{
  "num_hidden_layers": 14,
  "hidden_size": 96,
  "num_attention_heads": 3,
  "num_key_value_heads": 1,
  "head_dim": 32,
  "intermediate_size": 384,
  "vocab_size": 2048,
  "hidden_act": "swiglu",
  "norm": "rmsnorm",
  "norm_place": "pre",
  "norm_eps": 1e-06,
  "positions": "rope",
  "rope_theta": 10000.0,
  "rope_fraction": 1.0,
  "qk_norm": false,
  "attn_scale": 0.177,
  "bias": "qkv",
  "tie_word_embeddings": true,
  "parallel_block": false,
  "init": "trunc",
  "init_std_qkv": 0.0567,
  "init_std_o": 0.0107,
  "init_std_up": 0.0567,
  "init_std_down": 0.00536,
  "optimizer": "soap_variant",
  "learning_rate": 0.00522,
  "beta1": 0.95,
  "beta2": 0.95,
  "weight_decay": 0.089,
  "lr_head": 0.0084,
  "max_grad_norm": 2.0,
  "warmup_steps": 200,
  "schedule": "wsd",
  "decay_fraction": 1.0,
  "decay_shape": "linear",
  "final_lr_fraction": 0.1,
  "batch_tokens": 32768,
  "max_seq_len": 256,
  "doc_mask": true,
  "train_tokens": 94390000,
  "max_steps": 2881,
  "dataset": "wikipedia_en"
}
Each number is 128 + 24 x the weight over its row's rms, rounded and kept within 0 to 255. Layers, rows and columns count from 0. Numbers have three digits each. The size before them is the row's rms in percent of the matrix's.

# down: layer 3 MLP down (transposed), 384x96, rms 0.116, rows 230-251, columns 0-95
# gate: layer 3 MLP gate, 384x96, rms 0.139, rows 231-251, columns 0-95
# up: layer 3 MLP up, 384x96, rms 0.13, rows 231-251, columns 0-95
down230 103:129137118149132119160136171115158126154088110091132162184094097129142143104112116124106101151152147141130118127091100143108149116156171110144124145104165128129148139179126149149136142120091145064092116127136102089112098119100093087125145105118124174132164111106125135145102100157128150125
gate231 113:124140148133125107100102113174127084124142095132121125148175123110105116101109152139107132119118144130133114155137145102154106105138155114145135161154134156118138115142090124126148119205142174125109106157144139111106133146142064134117055113111140140087090108147110167109152129162150137122
up231 111:131142081135155140119137136107145132179157132074115140113148140090156136079193126154134101112138119126098144160135155133143137150116121136147122138104153129138111139139133093133109131151124152143165123142088092134097139074104118055137075147111128114154144128123112097127098151098143117144
down231 114:125155113113142153157131162083088141123121133124134127112065153080142104070144131166169122110100141148159109158114110133105133120126152111144103120125137073136131148104173139126135159082123110144171127132159157089129125146109168111097134128150117124120106140161171106135153138126110127097
gate232 106:114077120150097114113124119117108117134148124128110129126124093121106101158142117141107154120133136142131167176118123117135107128110149137132124049179117154131133102075107129098108139172120127105125171066094105118079115124187121131113150150135125112153092143150156145125126153112148112108
up232 105:152097132132104108151109105170076127134129146094136097077140113111103108128118124070141123144130128178127136152112140095124112185139131127130152126146163143119116106119104144154110138179108153132134151152145107117101129114193114122129114139143135122158129115165135173138149106073165115094
down232 103:132184149135131129114155139121121133124124116116157117143155123149131089144136123089130083109147126117105206115121127150105144132138112130110126090136149112135155089156117136111114136156169068132147109084087097123148139149104163119098107108132111106139096139179133143126103175086122099109
gate233 103:110128119122103145110116143136188121146145138148136124133130148137139143126123094097110106145144152086154135082149106131129114165130170097137125131123149127161167147135133151100110149168122092134170159102113165178139134099133114112130186148123078125108144075105142078131125149098110121090
up233 107:147117175152143113180124144106115124110108127109126133164098124105107109122185159153125134109126135136137092174107141117138135113094123074113154134119136154146101163141149126124160109137141154151107148069086118113124125100163084133129101110164145132119127115116132152115170129130182109177
down233 102:159151126175116106167108098131140137135169100120143143146123153094126133112170076094103116139111132119111104105086136108115129152112148105117098094136133110114147118134161118140110146155161111113086089138121144129095114101122124121116174169143051138136145105117110092109141133123084136095
gate234 087:113127098119116133112155133118172139181169091149126139132153122126107105134088108122157147118090111100129102094093086125135099128145111081106069091083144102164143111140109142119119105134129128139102124135118090124112064148107072139139139107155126096126129154109145161136114130102135130138
up234 097:120119086161151129122098128100117078086142111143080104096124085133142107170148114159119127147108139091105171136128115129082120153125088105120131130117110140161117111097136153121107094095101172178141066125115130153138118119103140134163135146118150128116101119126113097093139154138121147093
down234 095:086129157146104118139137112132130164120097127152126138174162147135113141103131102108124096120169113155154077126137128139126130151110157134173112121140139140148162142145156119122138142169170143106130170142162126099152099153150189136085152105089113183086132144157126137133116107137092122113
gate235 110:152132135135106143151130144076130142128137106133122137137141121147130117114137179123151136071109112133105131132089112127133075142147146104161148131115103101147112124139113132145122154125111095113133160159110060133143186149087124122142120151103156188063142089109092124092114109128121122135
up235 104:138128100115085087102123132159143132103106144127117111154127119101101127147115115165144117149122140083168159145082106123093139135109124144175158123129123137100145187065144111152127093109121131163151078138109129153100110091100127117112113130140120101166106133148147094084139149120134112157
down235 103:146119116152139135133121149129092128195157140151169139108157104158110102181138135179137107129124099148150133142107115170133127146143132089152117146121079112119138155125123082182107146117102167163145068152114110157123072129128106158124135123111101147131110140123129120126123099119126111110
gate236 100:141124102118138120133154158152088120118120131117099100117163123134135110156110120110136156118059142089112139129117105116134092113139084103130121114130130129118155064165110143128128157143109138145138108119149095140143116112110117144072119155119089107155090124167133136155137074066148170119
up236 099:194105144130145122112117147067114152132136151142129162122108114110146159131072113105180137121147121191112126081146110090107129151146094125113129148115165103125076117139134111134111087152118114130143133145105110140103173135101132143131122134108136132122123116175083115157122160117146106144
down236 098:124142135084115139124120154101153090148120124137092102162173119105135100108139179131132124083129154123189135094138109141130097131135154111124101122159138129158151147116181128106110160139138116160108131162117103181115151095140138114129143135131180124066126096100126137148115102142158134129
gate237 095:150103096111111199087132125125129142118152148097095076112124130146085151112148133137135112133143111128151146106141140108137137119116112157146144117144114136081108150107066120097168084101147114158120132130133114157143128171092113123120110113152176136131085121161115125102139090105123132174
up237 091:154157161136163120120093093144129170162131126161156200119107123134158133146123111112111129123114137116154087137129120098121127102134083134113102112153145139122142102142143124132136147141128169103131082190137162140099110106118125173141157116146136099151128187129076129145127171122113122116
down237 094:115123145140115108091123157151130117124108113129179111140138111070136105130167137148117091111109151136115125123107145119102121151140125085104061116120105128139144156105153117140139148154129098096157157125124114105109119113144111146139183184103149148128143114121150137166110127157093136050
gate238 095:096087148147136121146130146069126116096080168139148138086139101092140130113114105137162138083100123164115111159145141116140127149125132136146154161085117124148093125153103098121127150098155136141157143141143112131130140113165096138155097121094170093126111167140156090123125121180106122147
up238 088:110173122126126104134135159146089090088144139140116060147107140135119082113102172108085135125135177125115147101105164111166145108149148109123165121110097122166152126100142147080140109093135091140131093137104138143112127117126157129111164123117101169115174104136122140105135126102126124140
down238 095:103160148115103127137086112069098138141155097139157125081108141158144150125130134149129100099129144115120135118130140114147136135148132131193141109112107114135127130146137142152156160095135141137114132157110151168134158150120090155177095183089139141104115124135128119145172122144136193166
gate239 107:152137114118134104089102179147141119118127118164149076124132089179101120148113070118126133123094140130152174094151080115123125148144100131162176134135108153143152127145112107110139121110124106140130100151142120076158128107107196151159129131143163148135160107109120113143138111132132116142
up239 097:091142076114088135134168128102114120088111125131097133134134118111136142146190134121151103100129165098079162124132195164133153146143112143132129152133143163120175139162168087126131120103114166101118175118103137131111159136135148117094114139120125132152093127096132105117143145139102139144
down239 105:141113107130133099097159108130111083137144120169130130120129142169137117146137142123090139130154121131141137120152058134136107120156081153132138134103121086129182124151112121154105134133170115120177139143174141143126156118085179119170126129107157070135101117161105110160112124144118152118
gate240 111:126120097155097131128157176119085111162131155156121111115106106105121118125093132159107166125109134103131116160150144120082164172160118085143146157086133121140140086144097110147096151104119120167128175113107110123091100157145133126118101117145115111118134164122124102091179093129141138117
up240 100:132175158147101095158111094156115163086099161142126152177122128122130147114141127123128089111113100096118090170114115131114141123164130122098093135167115129121149135142102123118183099150117114164123137147095136137130120121131155123168123103148090156105166140142153137178149130142156080103
down240 099:160126129126096115125127113104174183122154120170168136119117096110110106115149144140174125129167158147112102088112100137096097126147129104133173160136154131103144122130100147126140099158143104162154118131147104120167172059125083115135134128149131103171127146108117118149109106115148130137
gate241 117:116135121113121161127135102158158085105164137115139104174145129109144142112148092123124087141145129122180125105068154102158153123069117112122145155071106152114134112104108100110097148112120098129118150138097119168094150102089136133121135117104109114166178147144119113131128123092129118144
up241 116:145128121148164101118161142104124115160165105114123157105124149114136103104090147107116121101125168090118132117113112114133151159144089158114135117117101109114204168131158132100078124158129115112124125112091133122105135095128140096108097140122109115140089097165167101102163122134156175119
down241 114:135114119125108093119149128124121136125148108108089182140137113145114106137136155068153087140084112132104155146146142151143113153169107084136131118134093083132151134111155115134130136124120112112120110113111093142122090142072095127097126067130118111115175099128139119076152081134139111115
gate242 096:122101113119158136143127152119139115109165115149135117104131130081113126137118091115123118137096136157114129142143096152118112148130111075133148136064159132120107110116117168150114120106150121135122128068103076132103121156108138179122097145130104145099087117169069120166149080148131150131
up242 094:159135122148119101139135130136162081142138142156114149133135079132134091140140135132132142158127107082139110103142130118126130155132145090101127141173111135163151142175106142127142137169107110136117106167181146117144133124144101120131152173133173095161152138107125119085120217135123113126
down242 093:068153174170118122094121122147137163150139140148115138126123101113098171129133115118137116138088140147078103083142093113142136188152170093106111134122172136128097130140111126099161155110111103110157155134107098149082148144118091133109129141119139132131138102122134127102125124141098178134
gate243 092:090130153127096096118099106138122143152150141095144104148134187087159086153102160136092094095121139132131134117116111155153143127126120119108105097142127117149145118169156141126121140121105125111089167122131099097153120129160076090106109117133171128153148096152117098112151109070134094135
up243 087:078131116130133113102103122125077172146158097148106109099102165152166107167111141128146122142175104154132134097148140147135148139109104125164094134107079149155093123144144134147087072123089126125127127162140113093125148137138082121110118168133173106144121139138118084132112130136141134133
down243 094:113123104124146105139113132107120095111131130141156111178090164158105134111125179125174142120122114131120125147081118133100151125150162156130139125104173105131140145098147106109140121106169094122121106145134142131098131121116187172137120166166132127100113175112143155149130103177160150083
gate244 090:154131135108122132171110108131116150136134110124149203160136117111157094169131142126133101118124109108141126110116171110161066136120130109146119136141135105207102137115121084123120115146142110106133144166102116087092138108181139084131124105132147132099130134128134103173106141127127122162
up244 096:118120096139134133119135118107097122130140130153145131122082101100099130122136187146126092163125157155100145089133144124136109130098143169133095111168134103087128176154144128134147114127107117152087117142136112063132121114105127151136132188136149110089100116150100078105103147164135148154
down244 098:106128114135106140114128100116135109132100140169144120107138182124136095131103124099125106106130102097179130144111130159114078139108119176123159118134145104127126177151141126135187105139127105111150141165140135174082097123111153135092174145143099162102077116103150121150134116139115108106
gate245 094:121096195101155090085088155103124124129180107119141132143126078104145162107116112129110130122108109093110113108141111083110115127144127128139110149115104137169125134096125114146130084124120134148119099140143116135088113172157172145058137113117123127136110128122127111105180134119133094112
up245 103:133118174139162093129118154115115150125190138141115141123115076107103174104083150126153131151118067157115128128138136096168123160149107138132146154121137107149125157109129135108089085107124168134126143128155128108103116177134151153106144135117081120174127133151136139175136128127143099124
down245 099:121123146131158108160121122064128128137095160139062130146105117161106112150117133097115138146145083138123092162092112121111140120136138123135128124149128133124087151137161124141143083155173110211151110137120121154112105175153159121125152138130088108141137151133103120168116121135147114151
gate246 112:139128154125108127125141104113110142158141116172130158095125161125125164140128115184117111108107114123143108101142102120109131130110085163130152153087143084090113120133067130132116135128091113131169129115171077157165088104147123138129111110130156133114157135084165095113170142146096130123
up246 111:120115157160141117117147098168126118163115113104153149123130139099123122147123101127114119131073120119104134137142108133115175130105098093119129214109136133105136132136122081122110110167118100132128136125101080141127086122129132157141141095106194141109144167097105101162133111146091101116
down246 100:127141095107124117122138125090134153116122145180111131170127146181124134141110089130136140173116123159097128091152066117099139085094113152109131110078147145102138148107128140111124103152141130144156089151125092123164130118114121064092108145138110130131129135144109153116132141138130069100
gate247 093:117110138134144129117159082147111077125115114135137137111124112130136090148107148155128105146148100092132110094167149119139085079162100098145102077151137108133109109090164156140112104148139145121060154141125150157132118117132144141116117164126121129088149128117135172168146147178128121104
up247 093:158111144138129158092136121153106145145124115141104108144121135169103102122139109135123142109098152122124176136106118098136133162113121126139143113108093132094135092108182113169119124123130150172136107162067103116114121126145166090154152130160127091145180122156123148109186149096130085126
down247 095:106141102128119107110178108127153140121117109134123152122115112172112129160113098124127155136125096141110089119137107192150147137097140134138120129140180173120117123175111127157141146160096139143159152173110110106141139110106166087147122187091105112139112131143134149106069147155129143133
gate248 110:084091182124138127124141140172083089100128141145121139151108133136107147119154090135164128200103106111100126099110129102128138148115114138134138130118082102069148149141152122123160147139125118119083165112137129106143116115142143155106160140131137135105141124108153116113160172139142180105
up248 102:100143150086099145073171129167110065093148150132139103123118154145122114106090155147111119147136137082093134132143120125106118156120082145105138090104120149130158149112140169124152151142115128146106116094124151092146122140096110126170150131115155130122151126102087143106152090132162153115
down248 106:168122117132105099110165122144095112146120131112128097105151116121115157127122137110101129137129111140110123131112172160132178136106115096158069124145153094148136113167132102149077157112132123102098101110074137086146124188093135129134132101132134145130155148142135138139135090078133140177
gate249 101:137095165096077121122125078151109101137142171120112095121143153104121126142134161152178125119116123149107152120121108162180153112123124105130110111144125147117131162114089116089151169158131107153093123139095138132152160105181150140130132160135109136130146136196141096125105133100132111113
up249 101:100107132152123138109102134076131165107148128102149138136123091121134146133166117115131155143145196140122099158171142108091091153128129152125111129146180109117126110185153124145148056120126109136105113116104093151130102130134094119155146089136146162143140125096121105156153120142135100109
down249 101:122112136112145127140116178132140098132131149098126157084136113153133100133127126122109155150131135141180143175108123123125114168164109150079119139131118133120077128088140139137128170135128122056135118135121129123109178115141109115155111181118124095148116130103150140132134159125059173134
gate250 093:130116144087159180105138113141098142085145131141147139122122129136146161113108167099093138106105168127169100171121123138113106093124101119136102089151136078093106110090158134157131134089112103116103138130132109117139122104154107124117109118135125085106144086134109146101146126122132182181
up250 094:092104117133166181123142131130150147152124063104095099128123099081144145137148118094126156111124145072111137120125116099145116103102154129136152120120133124134136139136132104171135110079138168136084136134082087148107108133149092150108122130101112096138127080122104179140099111114140120127
down250 094:120178119050132163105121134119117112116127161147130122121147097119150103162148140113143098162145100142123140163139137117095100098124139094096106145117163135072129104155128165140116094115130094092128103125123113112123116137149129090153090138088112102165130150130168088137136122137113095097
gate251 095:128113134121139141117144137059139137123167093093138138152125123111137140158095110157146128123132165121096095099133108169147098144110103119108125175115138129101118115159124092164118164091116076106156124122064135153134143132114102099079115115141111169118090119121118131100111140119088113110
up251 094:100142162111101099141119144149133153144137131137137136104119127149085120088138071083142153132114119144153112118158168129138113103130080169103108097152130139101127121116140155128138133084159106130119157113137189107156110142193133138133117165138101117126127111090143147184104146131121167125
down251 097:095122160132106137196141101129095107115114159147156152142135170141128128100125134129126167161129134116164102111074156140108090129111141141134105110121113133113141098122131095123112147103173120167078134135151137111141109127184152144175167141115184131120132096100120114141136136093155113125